{
  "vocab_size": 818,
  "norm_place": "pre",
  "weight_decay": 0.14
}
Each number is 128 + 32 x the weight over its row's rms, rounded and kept within 0 to 255. Layers, rows and columns count from 0. Numbers have three digits each. The size before them is the row's rms in percent of the matrix's.

# layer 4 attention query, 128x160, rms 0.0708, rows 0-127, columns 120-159
138:158145115136141142119098149147140118130119089110142163162183140121188151132093111101110144141090103157167126152100127114
097:104077108104161174166132126109125130077084169124115065109099137142096109101163141170156109133151138117144110137161132154
088:111102133134124153118144182146137120126082185075078136147128119071118155088129165157130153126091131083127120128125129146
115:100103104088087117161095116083123083137130149126119089145066134122098125116156149146123105101181152091109115085147146158
098:122145118137129137118115137115159121104142117095147202148161096149134135110083118109138177135088082103122143161071137124
093:107103111084138169126064153120135069134129104074117158124082138106125100112145145158122100109159155125106127094165143164
095:145133183167087163092192126120198167112122100131178148139159130146177171160115111130151139175084109135155127190113104118
082:114110137134156159123088152082164106114067072103078161110119156088123141137192175159152063132139120119111078128147132162
093:144105114163148129179174111133134169123110154128136131051107088087093141105161125136186115128111113108102092149097102106
112:148125172152054141130216152077131163103167138124160091111125114141103164112095078122157175144095108075204112136111078128
086:147086167155077131151158062166169168121120078129149113149152152139090196181142160079103092203135125094122175141113083096
083:118129159139114173064106154100149152127124093146129159143154070117124207160105136148159155136086104149081120162125110083
099:174166135172139112135185123101146215099113090152141155129122103091170178148136133084173102137096085129178152143133126112
074:109188115154106151116130112179121072126121185070124144175106139142144092075078116150206177128137094138120134110072117110
106:064171174175136145126085089154122110137149138152163143143096156125185164121060120103095169126150100132095131135113107099
097:134092188121093156048173152067160178072145126107181113137143081119145156097135117136184110145095147135137095111132145206
079:135097144105136105161125121068127153131187142111128147046117080130149166143125123148142152103081149086213191125118129137
088:186134129139145144119133136143136192113157089182150163167165122086166167139120126084136123159149086145169132153128096091
103:175083070163110206057140125183128116167096158160132178187125133113123163149102152113211189154119170132092166168119059076
086:092104165103171178099089163127052103106156102095107151135116133100110124111101113086108114052081103134089094103116197158
090:185074082144154099139164142138123135132136149168115154146108153105168160168105108089119163143115144170192194096149133143
090:095184141112146146107098129180094138140109128170098092072164172121108150180120108106081123170130160110110140080168123080
106:045155125141128142094128130195119162125107108121175134186134116144110154153114192130119098178083095168085091117124106149
087:160126120097112142110195086141161131165095144149086113116128095085074082148156112132065104086088161107119085109166148138
073:103144176112146179117075112162165095117162119118135106073128167131142154164137130128111135134099128131092067169094129082
082:102126110111135087095217118108159135098154143082119166186072086137096094119145128172117090066151146117098147072143156158
101:144142184075132130115172105101124160128088119110136099172130120127189150134141125144120120086116193178172152103213130130
095:074165092118158134068112149111144113170153136156123180164107126093102172156115138101125143103100171112174192115062126117
097:088131096112077124104128159129146091118098140105149136123087092193155147087075093135086108048128159101094105106086139150
082:064093051115126119119125115201097069167142161113116126127104129197163147129102131083073181092071153065159192099095118154
099:134107072144133088147087107136075153147112123092146131189190176110125121138161140114118157148138186114125117154133088036
112:111114124141126115117157158245149144136097102123131149191113138103102109138104129083089070127163186144087088095131141167
087:149124133153139080114138133088104139103126173146115140138131145128151097106141085116150200119130110099081178145128142094
090:106135128084112095122140094106085114131123147081154078092146145177122107099107138189119119073135124080151126117127108117
100:122130095186116089154224120120103127106132135147116158151085176134152140191087110153134166132120109140120187125102140106
098:133173131133114085117092136095161065111138091156105112113148140076137161168162115157129081148153088109200101148137085166
105:095139138097135170160162103177185112111125110090111157156124119071160142130117167167097104113123162126098151165078094107
099:089089182146156166097096133129114097119151128121153178069107137112058082137098130125165132102157155092090160118123154133
085:104113131128116124149138176161115128133090182108151111103107101142084112104120150147107053123188139096128103097133190211
088:177093089139111075134165109132105154132093148157070131151083141055124125127134130091103116141143111153176159110175143114
096:093098170098093177121097178154174079147159151128180141153087098121090115124112120106126142104117128164116127088110112093
102:127149085112151115105122134194100146081137147085112151131161158193138175139165123133133177119152151109178120190162093109
172:165134100155116161123135133090125147124172095157127167163152134154163161111087141072131143131139077176187152121099104136
076:096165140164125126163120148141124145109154113092152129089155101180138120123074122105121072110109061156122125124115142146
126:196090128134073183107111159187120144110147152156157140083192161132118109119118140108104129146150104109186144177115147148
090:084152176131125137091138042156128149121106122080166092197078153136178136097072179139148158102113114128151102116145092096
111:122068100156043105158118168101118113081145079155113120165134145115102128112106146130087106091106134139122141103122089109
097:124109145091122110140174136138100105134132165126122122133150058141077182147103141164089123134128128068163132132052149131
110:126111119121225116144146101103185174161116137121091123088117103184139153138108097133085137112131123107097104129164107118
099:156132117151213087143056093128128124159116085107122173161106117129160154161149082091135142108143043169094175086140076054
102:075140127099074196118160157108173133093066196133136144142077088123152129099131115135116123113171149123131125121128110171
107:125102121106132074088161107068143125158118166100129126105176104198153129101211162128153146132123157142113193124164084131
104:164105190110144191133086067185107127109114078094145109096140210162082179125063116110083145124109077156142070141140196112
100:085147140105165088137155126087120110122179104110163177146136096130177136154146146141140099088139216175106184107088172072
097:151113141173085129117153199160079104103095134126135185158147136159093194141132122130067170126083122097101166136112139157
101:120095147153138104082183120191083148061072157106095106111135169132112109110115126188129130187105135090152132084078113135
096:063112168124071122118110085103153101109148130123142138153124131087167087085174162087137096106179148114123109088149200176
104:171143152062120186132083132123164144173181164122133129122142104098098090127188160136143137103109161096118144153090152066
107:105063114176131136131060125092087119166083143157099134046142191131057123086119159092143120161207101079117100139106141081
103:148093133155087095104169145086070110072092151116122129169124146190163110077170081120089177123118112114154072112102115095
096:124103183204116164074148171141108161143121207112144072094111168178141155134100097112086139140074132100161137129120133157
103:123118132116112125111136121164129140100101128142227126120160103161113094173180194178137124185162124148097160138125044094
111:074103163125073138155194112076145093181112128107177197143094103076091111138140173118098095097154167111097169100117144112
109:098137152117106186159059109128157072123174125147170114112183162148113125131114111091162121093134078100062121141135172117
101:141133112170096145083133163076145156136157104149134172146175100191137109158110123075144104123059106168163090160070151185
082:096116136074151075134162122160149133097120123104127108097080165104090143114115147139119146158142181101110170114182122121
068:101085170166109123137157207105112112127120137147156094132085078095076160124106143203142076089168113107105113156104134114
101:098142142075135109156119123156137081112101159141116110145061151043127183087146131179144132108170121109112172093171103078
079:147141111165111189123132161114109131130150129156128187121186086139119089135129143131141099182090128175146103139082129147
091:071116115116142137102146123131161071116120128141106116102065129079107168119166189132136143115191099119147140103128127125
096:161131158170140159054114124099128135117133133160169123122212091187150119132112127082134111176071113159099122163089078174
078:073107138134175111082131100109153125133099127120132137093067089143110162178154181090116156114184118100113085131098151170
098:100134146144071134162142145126168102081102060115122110229094083117107198160103109123157144120084139124097104158128135116
092:150131148092084098168081131167086094136106103142109157193151120118127089123101118176088105125099137156169127173137105125
094:170135154159099158083063125170127176100115089111086163181169124184155134151137129072127112137107073159068096122151122149
095:139123157187150173040094155113149150114144093188140169099211052108155065138145126114095109152092070150111086167116118143
100:183141130156127163107093101101105189151143104145149125119182114187187103139135087072152128164108096162128128152121108147
073:139131152108139120106191153083130102098129074133075143171086153144102170114084117190228091118181164160132102108117144114
108:157127161103129180096209139113069138095194115154129121138142144126133074160095109173174070114110167133132096133128084116
091:107123155150120113105122073129149144126113122116128133136166093146158176126140098058080113158098050163132160117119084157
077:178091139146121139152130093157077183135114129120078168144160072156164074177198089128049153199085125155118135133125112149
099:207132129146121166091100148124149174165152129175126132120148135147150118168118086084164125154107068139162163106129094162
096:181070102160161126086153146119162150108131115106139102066124089152052163152095169140135060105149099122088105081107181171
088:111141163101142171125180145138086066129089126108103144135115115138135133127146120141116144109144147149136155130149129114
087:141144081167142124145108150188116159134135163150121179214135124167117089156084121056205117114090099183064112096092121151
083:090145112107074152127098117133086078115132132096159110149113150166127151109099120121140155101106133094042062130100172081
115:146102133149083087101167156114103188098117177145124075125114133154105129126146127125141128177119127142172143029102137102
103:059094164096089160146127120181147142123132126143157120114152057071121146168130119104094091149137110144109118098140080130
086:117135165072112134112104103085102100131160195125107139114149153136137118142162140151085152141119106124068086107120165048
106:105125145105119110129159103098172078073140112062133134196087144119090176102127139173117147056149111143086116106086153072
101:118153100175115149136051084152130155134205152135109154144193120147179117109147147119183154107140166163105152148139071163
098:175141140158116119094134091128107164105150105139117166100098044103103137126125138071127170141097119074120152097063182112
096:095176124123119167139112110082112077028140116100135107127084150113123200103115114166150122092169106120110126150097148130
091:052125113097140193141134098162126130172141134178108134135119081076113104146085129121085124129125118103160115102152113124
088:119138131125157132112153229125137150126089138145153077111127118052072145062122115128156136099154108108122086156138112118
102:168112122103145186078116163131131122149118131133063144146110201151158128119125060135125119110128126166121168126190111123
089:109129113169122114172174057103178155093132099134157160130111137098115081135102182183086169138167146129104116140113179096
093:107121149094137143137132095071128136113110102044194091125135174066094130070077114208115167140120146117131074127155154069
107:132170132122168150124123096113187195141139085149114115120136116061141139119127130155156152188119165120157122112165126126
108:136135133140097130171151097079156122132141137131232109122111111111154134147133157117066148184098104114134110133087128134
097:079154121089175177011081073175128120104153113147105134145117133139133139080171099108138134094164088165102139103079162133
092:148109145178091116106120143195157095095055146129084099139159121172140086100202137109097126145108145170136104119121148107
101:147161171055129142124189100149156109188144142130080154115095171115065187116163182149112166103131122129090147145146148159
093:159122147104136089176138104105130186097178113156096170128105123110132109178125173118161074133170124110117215092208145148
102:126138110130070114097095210181149128157155172133148132133152125141082165158129172114150126122100100097105121073149112150
106:109187103080082117106134127116074143120143081103111149148185172141087135144140109141124129095107063094103095139115173161
181:190114092145100135105145145117135157177152099180104157126182133175196128112126134083109150128124122145194164123121139187
078:151137167068155175048137143120122131114160104102110136072125155119116176116124106136113133142155051167146107165145132103
128:188096124143130146095137209086140119125177143184146152092125162098096130121106087116145112130130094135182160145105143143
101:120117068149095106156134089164136136159127167133112119190111144206168111174110147066136108080077169126153118123104081144
107:145144132215077097168114114094113147128113077175144114137138082121079176159132100094116182096175131137103109074120095134
104:131137132149137041166075115106126101176120109078176143140095102100077138130172146163120120167139153131119121128069199186
110:118149083136089135120137134181124109169125169097145113109188125078090097098112128151119108178106140159165142092174130064
115:168071146110145093108149133169156108232077140051160148164064138130127119208116078126158149125120137169109126100107137102
114:102159093131076144093113136109128078142097170154089163105137106104131099064170154096168119123125130135069091113122159205
106:090102121138135108092113060122116145127088140121096126130152131176193132076085144146086157112112120132107114094183111120
102:136130146144187146078111138180127128100109093087059107113123113117152136141100170137088139130120172084163158128100174128
112:158203140111132125104102140141100155135176129189160142129135062046132138141167155156146135144081104133198177073079152097
107:108104136158071122168106118101134118169084096111176194088149134095103160125114117123090166114113126138042098120188171106
115:098182116158109082138104099158084134109115166144097137152066155094118122113121069137172128138109155087139145133101103148
100:165136135183088147120088124134177137169118178169096156168108153147186180106186157109142136099126142103135145142084084127
107:146127130115152176137045158128101135147066157192126137185133090070110097087157182159121149169113158118151081108150131062
111:124105089166091121165143142135146069164095156163103134041095164170104153099103098093088133128211154133176136159124139125
101:140084160114106152168158154104157104121085114121118089147117099104140146099134108170084077092150111096123112141107119152
103:109145222177113180082176125145194124157095153098075131121128088098129122179092161108106139165084105176108137139149130149
101:148059150125126176061128194117157059166145133139155180131071123118087148224103159157153150092141082127085074123158092090
093:083127136139118113164066114102146134098131082129102124161121074094083120109134156098140157138141119145092145146125158050
115:131116176089150129146172094185120120116132192140189077129127138126149103165147133095100155116114137128104129149185106128
# layer 4 attention key, 64x160, rms 0.0692, rows 0-63, columns 120-159
119:185114061156094150114112171117135155158159137190136183129148139132156144128105114075096167141131098143140167158091135126
081:138156119153118093104102145132082137125138118138137153139183067114197104148162151088088120166064120173151158108085132130
081:162142126132183129074113127111109129075133089158161130077194135113105121100097138096118128153155115164175145119112123120
094:077201176129188103139132097140122132131102128060090064135119121158106102161099132165120107102108140145116100078120162135
082:191098072145128172062136180121132145139110138158174137122147115120159138089106084079108170142195139169138157141131128150
082:117168104154071135158162142220059132131104163119119115181118093219126135191146064086114123110089107132157127121148115195
080:142109046137094181077107133109118164096127110189174161135133142090151126108135094110138187154126092140113147160130148155
083:115113139070097165115166122175118115085162142149147112154120153180151128154130134122177093089151114133126177155106154162
100:112122148116158115141123124118122083161144140096099123113126151079122041095143143105035131129173149170120109101172140101
095:119136140125175132138132153105092180148174109103171177120128087081159132058150159126146095151172161082115079107150166093
086:123120095106120105128130118076129156146106190166153133070116130058163094113140154116087149085134148132125119094109128136
079:111099102092090120101198121146115150146086162172103127132085145157101198167105106059119147134160145136124115096112136129
075:165102086147152174077114140132153112123120142198126145107109169112116148077074119111134159114181135126148176146153100172
097:086184140126144149065091144172117110156128114063187096207102078078145095139172076133105141129084149136158087118173121146
089:146191104096093119147201162186153145179091183140160095130136066142064080100150121117101119157052120147141136149179170209
103:127117104128117192145165087101149140102127096119132138197130129187111199174130138153198165134148126099087133172076134100
102:186125062134092131112201137119149182139102123204105167135124084161155215114122139089131126142166095187122157147136155144
070:173096075165150212090161150125144142120097144184133099109132129132126148119106109101147179114129104118149152173127134171
102:055130159101094085128156097143121194075179153163067081162083126179162067117150155104058103192134102175149158169106170169
080:131164125171123055182167103072146129130132097088145099164106093150094159103134158184145105099127196060083114151110115104
072:172094114134123192076140148123136136192087147144174116091191139027148141131127170200161165125124129114140153152094114185
104:109206130068116112116118127149115115133167109100133115132134148104112124118147148167157080123112159122118146122093149105
102:128132161136158161183059105125134140141134101144094157084073155183114145176064081123137173169122121137100196149134127120
097:099168159144140086161099128084155115099157065088130174147131134128156122107144172132109175116129101134122129102113173108
103:139125134091113085178153074135139109142149159059124128083076147097123134125116130131160105095145138113114121140161145103
073:150193104081162100112101123173088174149175117135125132087116095133150129145167110124107110158101148114122111090102131120
104:148101111166116149148078177100147137111123124193133157128171174097113144168127132121089140167148095133150184142095156170
085:189086112095153111155106113130133152145116157174138118109105123112066159102133106150142108123213115190112126123168106145
070:108195122133153088169099082139113134101136099145066118157110080126123109157149137111094138165087173109111197087185151130
115:133072092156150130116176131120147183142090100134110105057133155135115108132116130157121117107149082198161170110110147193
090:094099167116096082177097101117103120125154104165135090115080108090130120150155119174110081142107114165075123111129103119
106:119211116123124072131156139143131179151178167110135095114156105136160161114093082121148154137134153090062183144068125126
115:143150119092111133142139097118131128151140111107135100134137071106133092150164141115115115151105177127094076121091119099
067:090187122147130070138110117103104137077167111145084150143055074160128145146145105099125092132109166156080162061130146107
096:148103124149114113132099117140147175135124135141141101128142072172112156152165064136149093115188134165163160122121137152
107:165137148156190096167205142154101152156114090175082154144105179128126122116183155073156135132130109159162213119155147125
096:089150102094151092120117147115106132148102086123168092085139127131093167195076120111121129144072132133166124143134133121
095:161124135163105156144133095060154080192139165154126100149135138177160116033196174095107164119161140129111103144135129150
112:194117095164164105118162150087191184136147158096116104100154138132154095159142095131123103102128096109137121092140101155
076:158107141118146193131137161105151128176109142125116126089181176179142136142114126150126178147145117162135153102127113160
101:089136195140165108106131085096162148133085061164150097169130148164105103136183145146126142158143128047068070137123153154
093:152165082107141082096083125103103108084118129114126097150080099098160109130150102124138072146123146133146140056113106079
049:115121204153114127168151171138142133121111118081140077125096100130103147158108135157158071145122187063132055082176112112
240:085171162089137053163120093136111093115126140066116107153103111151117103152132133147116109117122151103111119081152141076
068:128144166132061133137170081126109125148114132089086058169132099172161106126162143159142103146095130136102108103164145125
163:031141164110184091136044117138113074111144101068132131109095144137107124116152122165139104114086158133097136139103151138
105:155089134109106104172112025143118152075132136160134127091089122124115135141138106129198183125175152112118150193142171111
100:137167183181167135134079147148106099122135149173088121120086156105136139139151144118091120143140126162058063132159090126
095:177123075122070180063099151146093175121092101189163160113142131132121143140081120126107113088096082135087136090140140180
114:152128078120141109090136111091107158102132147179104156137152109141103117084129165089080122134125128144136133181157109123
105:222110132141109089100041152124124237134143118112141178154158127113135167106172145139114176122122090140117132086102138134
105:048137145070100145143122121135141146117138109120140175057103112098127130139071138122100121138128094186149055049108103100
090:048136146138093085141131155095106104167115147180183120175100096161147109112141147137170062087128149065086102129137127160
108:120119175128126089150120103157118093167101122120104118138061172132073112192112092110127120087145108119082111136137078126
103:060185149121133116136119079086163159108111108126123090135108088133142122114164108150126152149174173101100074081132088120
101:103096134107105107077068105140148091169168095141163185079149104159170160171092073127076174165153186165120127162137110137
094:077128154110124127162148107114148083123150141090146125164125135108102133116172161173111121056108076113157110123153120123
102:180072197139120150111168156180086094084138110172152100171130114102123116134176113096147066087138109108084074169142139176
102:100107197122103129163107096131149108131124085101111086146115087154130077085171162159121109122085125131084108092162132147
101:075124091127153140168131066128153161090156090141081087076139052105114117144085202143111098167151180088137145136105151173
097:172117077095116076164117049119145192145135067178128126189141123118111129108185132139153171094194082133044145123102171174
102:056062132109071125162131127162115195132137112181069085193131153122195100078173063101150097161122069085114100106138147093
099:109151151113167073095038147139114123169160160158113125082108149134156168150161102137106112143141100140071086112135100151
109:163109106143113096159169124120110038135083134141086172174150126172166125096110134122058126139138155101116116120125123212
# layer 4 attention value, 64x160, rms 0.0787, rows 0-47, columns 120-159
096:158125162154157075105117138152149122146110188138191187131145110110146126049140101159135176147129136111152186155055135099
094:075180102140161139135136128204085120153122131126063103143091128140104130177158151107132093111119121139117171115089148093
102:146109104062097125121128123071210123137109081132109143097185165145169074048139148150137150160113116092111127126163177119
105:107117115064150168120102152086094138079092120132078079112091131122205112135116069074151084134129158148121171088142146135
100:140123120103122178179114060132120135076076068137082086094119162113099080096149146086142145163129151185067142121146094122
094:142120098089089112120107171062151110094134169112139129073132125123119163157080153087125175100152203101117156111149113075
098:147158112135106103140082050195062157142213155124172168185114127119109161093087111121119096105102094130143130134136109162
102:137165146089131144110096181101135120158090164144139092107162089178160177192121142126074115083125126034083098104130132118
104:182141135099078104135125099149123180154131153167132180191117138128132106125111124136194147160119118128112134150071149098
089:111121193095144130122160135093121128146105123111097046147127218184195061131037168144153159098122109184083147102093168152
097:156097126099147131098141117155091172084142140122156110147077142138139136164144126134076094168147104131104085142165130155
096:129089118159106103119199141134110144117143068163140136109148120063116160123175117142093106084098081055165090111115160150
108:125148142102129136115121181100117109154167108135152123108086121139116104178198156151143088112168194086102131169071112159
103:096136099071114127174173073122078106108140189103078135137110157112116124134149190135168147164146120111117131114120132140
102:105157122095111139115163105152147096139139147128049147104095173130142160113124137131086145164100111098151131125182113139
097:124173135102148193106146153171130138197091161143079072084171125108139129143161126155162060130089128138084113170154159101
102:118111122105091159075142130193110159200168168094130142128125140180161150130130180167092072223108044153201130213114161097
108:112162109110106140120086120077214146151158072127124112154159089104193063168092112096073114145090131152163114110108085056
102:126148104163093126144094148103182131186095180147128136123088079165168172149127053116133184134136126121081073182192056198
095:123173116130067133128084144192085191133169119115085168131112153127166083123085110117066097175101149146118104081119140097
099:129137113153158157096156117136164102087175102129146090111171125134204123097154168098103100108115108135141146139098123138
106:123115159117164114094153127127196127131085103133154089130156112161137095127096091061179151119119181136144159124119114121
100:143127143116058137083151102122151129216082060149156134187139151126152109143037105126147149094108122174123128093104126111
096:174142110096173113078130123169123138117029148137123095110147128133142156199108089127139096129125101080133145077128131131
095:118181160130188135153125081132121097081116113102111156128102090138123137126148165086160086147148128130149149106164101147
104:117122156105162084111169150202145093189110116116114135155101109163079140143150084103108121124148122113204100148119137107
110:158097164138130168127179166161120169122220110152147163145151114102113130131084131141096050084110153118151145123083031132
095:120174104116172136179134167098175140099126129145115146145085066142111145131134199122095119136131111150144118122130139150
099:119140069159114120150122138077177144081105153094051138178108152138140123114102146090116139084140143104180109108110087109
095:099136119121048145154115133102193123090102129128044115139123105123159135091096134065145067085110178162136146164082166143
107:140122109087121146174087138141114134065096128126123124161170098182097119093096135116093153157165102106126095109105089110
107:103087180121093132146124122105132149146143155119097098105112133112139083102102205134221118087172118111176133142142154121
096:123149120124084153183124090143138065150119121130126128152105130159125173126155146098080147118146113116119122181087078114
093:144152140139127101115113106150155078099186120115144085134131141098149147081061124086089126099175146121162115106102185134
097:110149085128097098158131087127120125095120047113096158165143144157168084105120136092065149243087099132169098099109172130
101:131119087108082150158100175133241091132105109133075153104136124143135161105181142107170141071157136128115093205082082155
100:118086093139111116115142111087095177128118183183095136123079120095099138138128117178151127129095137086107135102161108137
095:116196129168097115096086116188113151201099171149120203144081066173113146105125064158091080149115068118152118203166124123
109:135119078133173080141108126124175134163179088107187098113081137081150167137133123103086112114110096083114139064185157143
106:123148075077071115135126151135131165103127109142106130137156074092200104149146093067134107157045101190135082101062182108
094:094070145117133181079204124161129152136136068105208147101148188174159067077125075161141152155132080128119111163112105083
104:106113147193105149111114109115108136196201065143160062154151138186136149157143225109091161102127100184077122150093188121
088:123112148162088142069119075132139186147128184138052078106095136091156133122083059148115101089141132180141115114133059128
105:119174060130115110158095116086140142086156034152128119138122150125117109172154176117154125137114131160146023127129152200
100:132099184055059124154127108169094151187081127127140138135112093146151157088104042120061127125099106172099098150123128119
114:165110123100112131139097076183108170087138148131114122086128138090088119132055125111141160172064088111149110085170087123
109:103102108113137121090096179157121153141165105192116071121119153129138183142168098119138086159100036115160103171076221124
100:136186090092156096084124168119098166096104192157102095108120109106113078176140161143105114151140135089129133098170156150
# layer 4 attention output (transposed), 128x160, rms 0.0767, rows 0-46,64-110, columns 120-159
096:093099080126094150187106108107127108105125115179080131104148098133109081137162159146096094150156122143063052126186173116
099:166189140104123111107105189194126105084119139096123126107142150126129135125116139164076138154108120150070149159100133105
098:119125123106186123120136058103103149156136104178168127205126092071130120131157128142132109102123148103125121126108111153
099:147139196125113161121117132119123098182206127108095128191110165094133176102113151136155082084112095101140223111105107135
088:134146150114124114140071096098123152113150081146103106144119080108109126140069148157110151146109100125130147177079176173
092:098034176092155129126166103120154158181105112137184104133114083159125190153157091077134139086155157109133117106133149130
098:170111164114126129144175137120118130093149183094110162135164138126187148132114095063107150137167092120150150144125122111
103:103175082153132139090191156148137129162107126099106103172121092131146112127132091155123139145144200157144150168124069151
097:079162068130119163166149063122111122095144131168172168111129112187150094130091119109167104191146150109144099117125149121
094:064096168130140185131145105166122075145157101128154140098109130135165138112097117113107130114065153146182186128109090126
098:142161145150106075173100129144112150099152204147100103111123126172152142102145118125148138149161118173087057179091180124
093:058192141135071078140134116111093115088106161130122106157141151154123052103162144156177119144164111143131088114127080101
102:206148094123055095169151107065125102139110089142139130172115114169124085149175129146066145129150125125145100109135068117
095:160151134144070149138116119107148149116132127106141120149124141097116147060126115148145119134124111160103181130160158142
097:124196108141157151102157105147080092137133163122107119081104143133180090163119068139085127125110128132159130183022092120
091:133162109146103138124116096100140112151139105084106131075097098029116119146078104175108124139133170156109199143111102174
096:090157118105174114122154132138138146090120147110189103096158178161096177077101154138157155123123184179071131083170127108
099:102136116085150099130179130131097117126131109144202136159168139134145186175128163133095112119120134081129185096098121128
096:159137103155157131094153127099148165135130119139032093122135085103153097185096138117155150146084201113141039086189128166
098:160161144123119129106121124174133175144151159106119089107114130072101153132141118109166111152141122082107211139081169115
096:081151156085064067127147134106111132120143158210172113153116093145140155053080083145138104134119127160168146165147120087
098:109121159088106058079161124161099139113108065171134156097093113097117155162073115039116118145152151109117143141117107161
100:113072178106129114142168089094133166108165118189124190122111117109105147130110156061181116126072131081161131140164111117
103:144191097142108116191067145133137090123133168117094162155148051154119121168148179150133084115129167160112113157131131099
086:171129144125088125037123173149109129133098102114150134108129130121153109119090085135125128113139115111128149130067111105
101:124190138115089175156167170136113098072080108111168109154120182169093094124186118110109107127137123081138045125158137122
101:133147087136046136189129098120144134136123136130172165138089113158108119135100113113082146105127149155136134072094090122
094:107143112121114105078100190178123149156098147143129111160100119139102084084138113173171139124142082163127096111042146123
096:136136169153142161140162119158117104195136141141091111128082105123112133148165074140114098124106112140214080142055139148
101:082109150095125137092136126139134125179159135133100122124146127099136122164085116043100102146140089105179181063018135128
096:084120099096172122131130127164095108111099122107115100165121111094189075133092111158069135156176128146131140155089139115
093:096141131125089124091103103122111146139132138098171062132154210122133107159118056146115216141129119131183109135118071154
098:117101089107138117100175120110111109101178174102055084131137130136191070129080101097078108153166134156171104160107129131
095:121079138113136137166099077082140153132141145166118116151109159146129152123125119067097112116134121161207125150139127130
092:125153104075154078078093118168109152137142101159136165183151123081139161191084168093084146104092130110098234125123155107
099:137143127082093136121199146110104099161115126105152066101118096126104065118113090120131110133127120136143069097148136160
102:141178119132164110127147136152118150128087074131115155152126201090079130143159095119183160153177106108109135125125124139
097:155174113122157107133149143147178178083148108171081177129133113118132121139126103133111126132142167110114092124160169125
105:148080130113143125119066119114102137085128140136114146075125150076131125128150205124106126139059154101119156146164123102
105:123170126120087086130138114103128133183158098109082144161125096160117162156132163096156098136128112144138202138113101151
099:160119120138167099141074127131112137073136174109138131082110182106128147091127181171173080094109112113078133216158154148
095:109131164144154136146168111121114148099115116153150101101105144121100140125139137119140134150082116126097080109115118131
087:100126145161094224167095100079148089158164084129111100061150163121123142212092145099103164119096095150183104166107153130
100:195182157119119111100112140154093139188083117125175171079094102126135096150142104176145112110064102133137190115049090177
096:132149141105108185151173113132156162118148148103060128201077130089145099165134152066097121148122091085158140168112144188
109:128163106116144149115128112129086128118118167106135158127126135114115111181136126133155088151166075111145122164039142171
106:114206120129161088154136106122095130142132189127100095083119158123144149119134149155185090123129114166117152165127136177
100:177104071144104109219149103142127143109151130216085114135159132134125075159127107112094093166171170180123112142171147087
088:150162104123137149105123167143085085109137109084100149140100118154144156123140114154072118129128154141123160094089101116
104:115111091109150124147114083149120158117081131112153105193140097072104103114138152145131087170099148112077090071135116132
114:094091215134131191093063109106101144173149115128056156171129105134129143126099174161143133092135094120142152124169067178
108:088129134136150192110065124155090153123157076155074070128102066114106148167115142134112152147150111125138111128090147196
094:124097130123167134123120129097107120130105120086157127177143079148113177107197165136079207149124129076145126104105105101
102:145187145129124109117100133173093115091142158135135129148126180094132170095105129098134130128159123152106190159138113141
100:104184117144095164077158200088168191171107156093103105140128104179122121131134098136119139149138160143133145167080099166
110:092066115099092105172147069142148158141170116174156161127092097122089128164141097102194123176129136123117152124103112094
091:105092158161147197117173112160129103157177125151124133122132094112155107155111102161137155140107165184165143120114102163
100:104173133102102103126155081166134130114188158138098103093060114178126161142159086133158126089116090140101109200070214109
103:075157154092104057158118106088100139106109144157183155105151137132097099093117162119162086153136063101108135133120109175
109:175152154154087086106107137023103100129153112157136113145129146146073106116120119165139170149173116137139123179097076119
111:149170111127092167140115133141145111105136119083081032153137155099092129083132119113095147139124151118146134069155146125
108:129184091096169196181164106163130129142132164110123089065114107139180081132134102144125125118120148108154050127054125157
109:174133121194117159157134114137136148131108117061149154114142125069157167173088107151147146147142172116123101074092116138
104:071152054079121096171155144166141138136133152162128111109126147156138140140114125093103158144139151172128150082146147090
110:159148113074121155184106154113086098122096129130156060159118131154144130221126176158099127145110191109161113117121118110
107:186116157158107146095128148109142166140095142140047119138118112109183101142120124111147111145073183129108065135179133142
096:117134092091110137157098109130160217164174166138127137101131114147139148152148157151102121132119155072110141109086170130
099:090195127143069091187148122143142106121139138145153051126133112146159084105075071141095073085161133123164097154102108078
113:108110162118121068085138142186102127114091072118132166106177145169154168161094108032171108104156102131102172131151100153
102:166112188100108126179157129107095152094146133118138136149079151145114147164135173109170120085102167123120134111180097138
102:180135156116097158183095107142142168143099152103088150158102045135106160160158149163148080085145146133114138131134111119
102:147156116128130074066099093154125135084096132124144146103100136100166076122129116162147094077182101156082135146100159059
103:085157149106092132146140140146115119100069163069132128096125183183095106107150104123155081085164141120112109175185114088
110:179124136131063090202098116076113151148143140164175189098098135154096102157081131176095166118156110171104146114081067160
099:114163058103134146084158134117164149150157096188102106116056053090150105162152114150119120148139125167113116091044173083
104:231106147085117116128160143130131148121135183110118130086105134126147127133181144169114094099082106160187103140068167086
098:028120148124154138065087136167135150154135129112152146113172100139130154137092131075103096150137071096140202106096138179
115:155110092099119133104143137095150177089112172092065128122139122116151060115127111126068108182144134123135103122077129085
110:064105092135132083076085137161101160128158139137150111146172187112119141112094115175145137124166103196168153105134099139
098:107100116112175160113170142116115085134165165113137124130119095112182113115122117110134113151165093168142115198063145143
096:109118139106135106173132141118135097074112171154165109113151137179140101078145112123145060095137145131157134133141135144
100:181169068059147100166122103173156094130082122116125123186141110110154062206097133042086114117100161050122146060159148072
104:154119144086088127154171157144103130104104118112176097079152103055101111118105117125127063163161096140105121148156121132
098:105146150114150129095145124126158148122128054155055124146131154079097135153138121101194126173116120112120182141135161151
097:141181158122105106141149156167190167094126131148093127094073118153152119162145097130160089103167160138123116157149161115
114:121118098121150147111102141162137102112086137109140140102129145124126076107110132132074117148063150075104142154208159108
093:183166114045064117164098097086140130150129112158113133107145081106116118200150195072118128143109096105166164137132060146
091:161065162135119174175181146125127109143145108114124155107118127100134094121153171161099097083112115148108089189169123114
107:081138089135165100145153090130073078126140100134125112143106163175127175111121139071140165161081130152123144114117132144
089:141072154147124188221113082138115144128149128158107135073162100123139146178113136148109150094092135157181086172141163157
110:189143136110109112108145138116135108157098064134178154064132098082120103153132120100166140120059082092141136105088124149
108:127159119111095183194125091148135180149133178093067147175117145126167106184123143098082115125082108126086130172128132175
110:113150080065149187127121114153103145160127124084129114115124111136126151168159152096157102135121098120150115104051141195
103:100128163086113087190152079114137106149104157138137140042142116116128160164175133106220091075149045122151143160109130120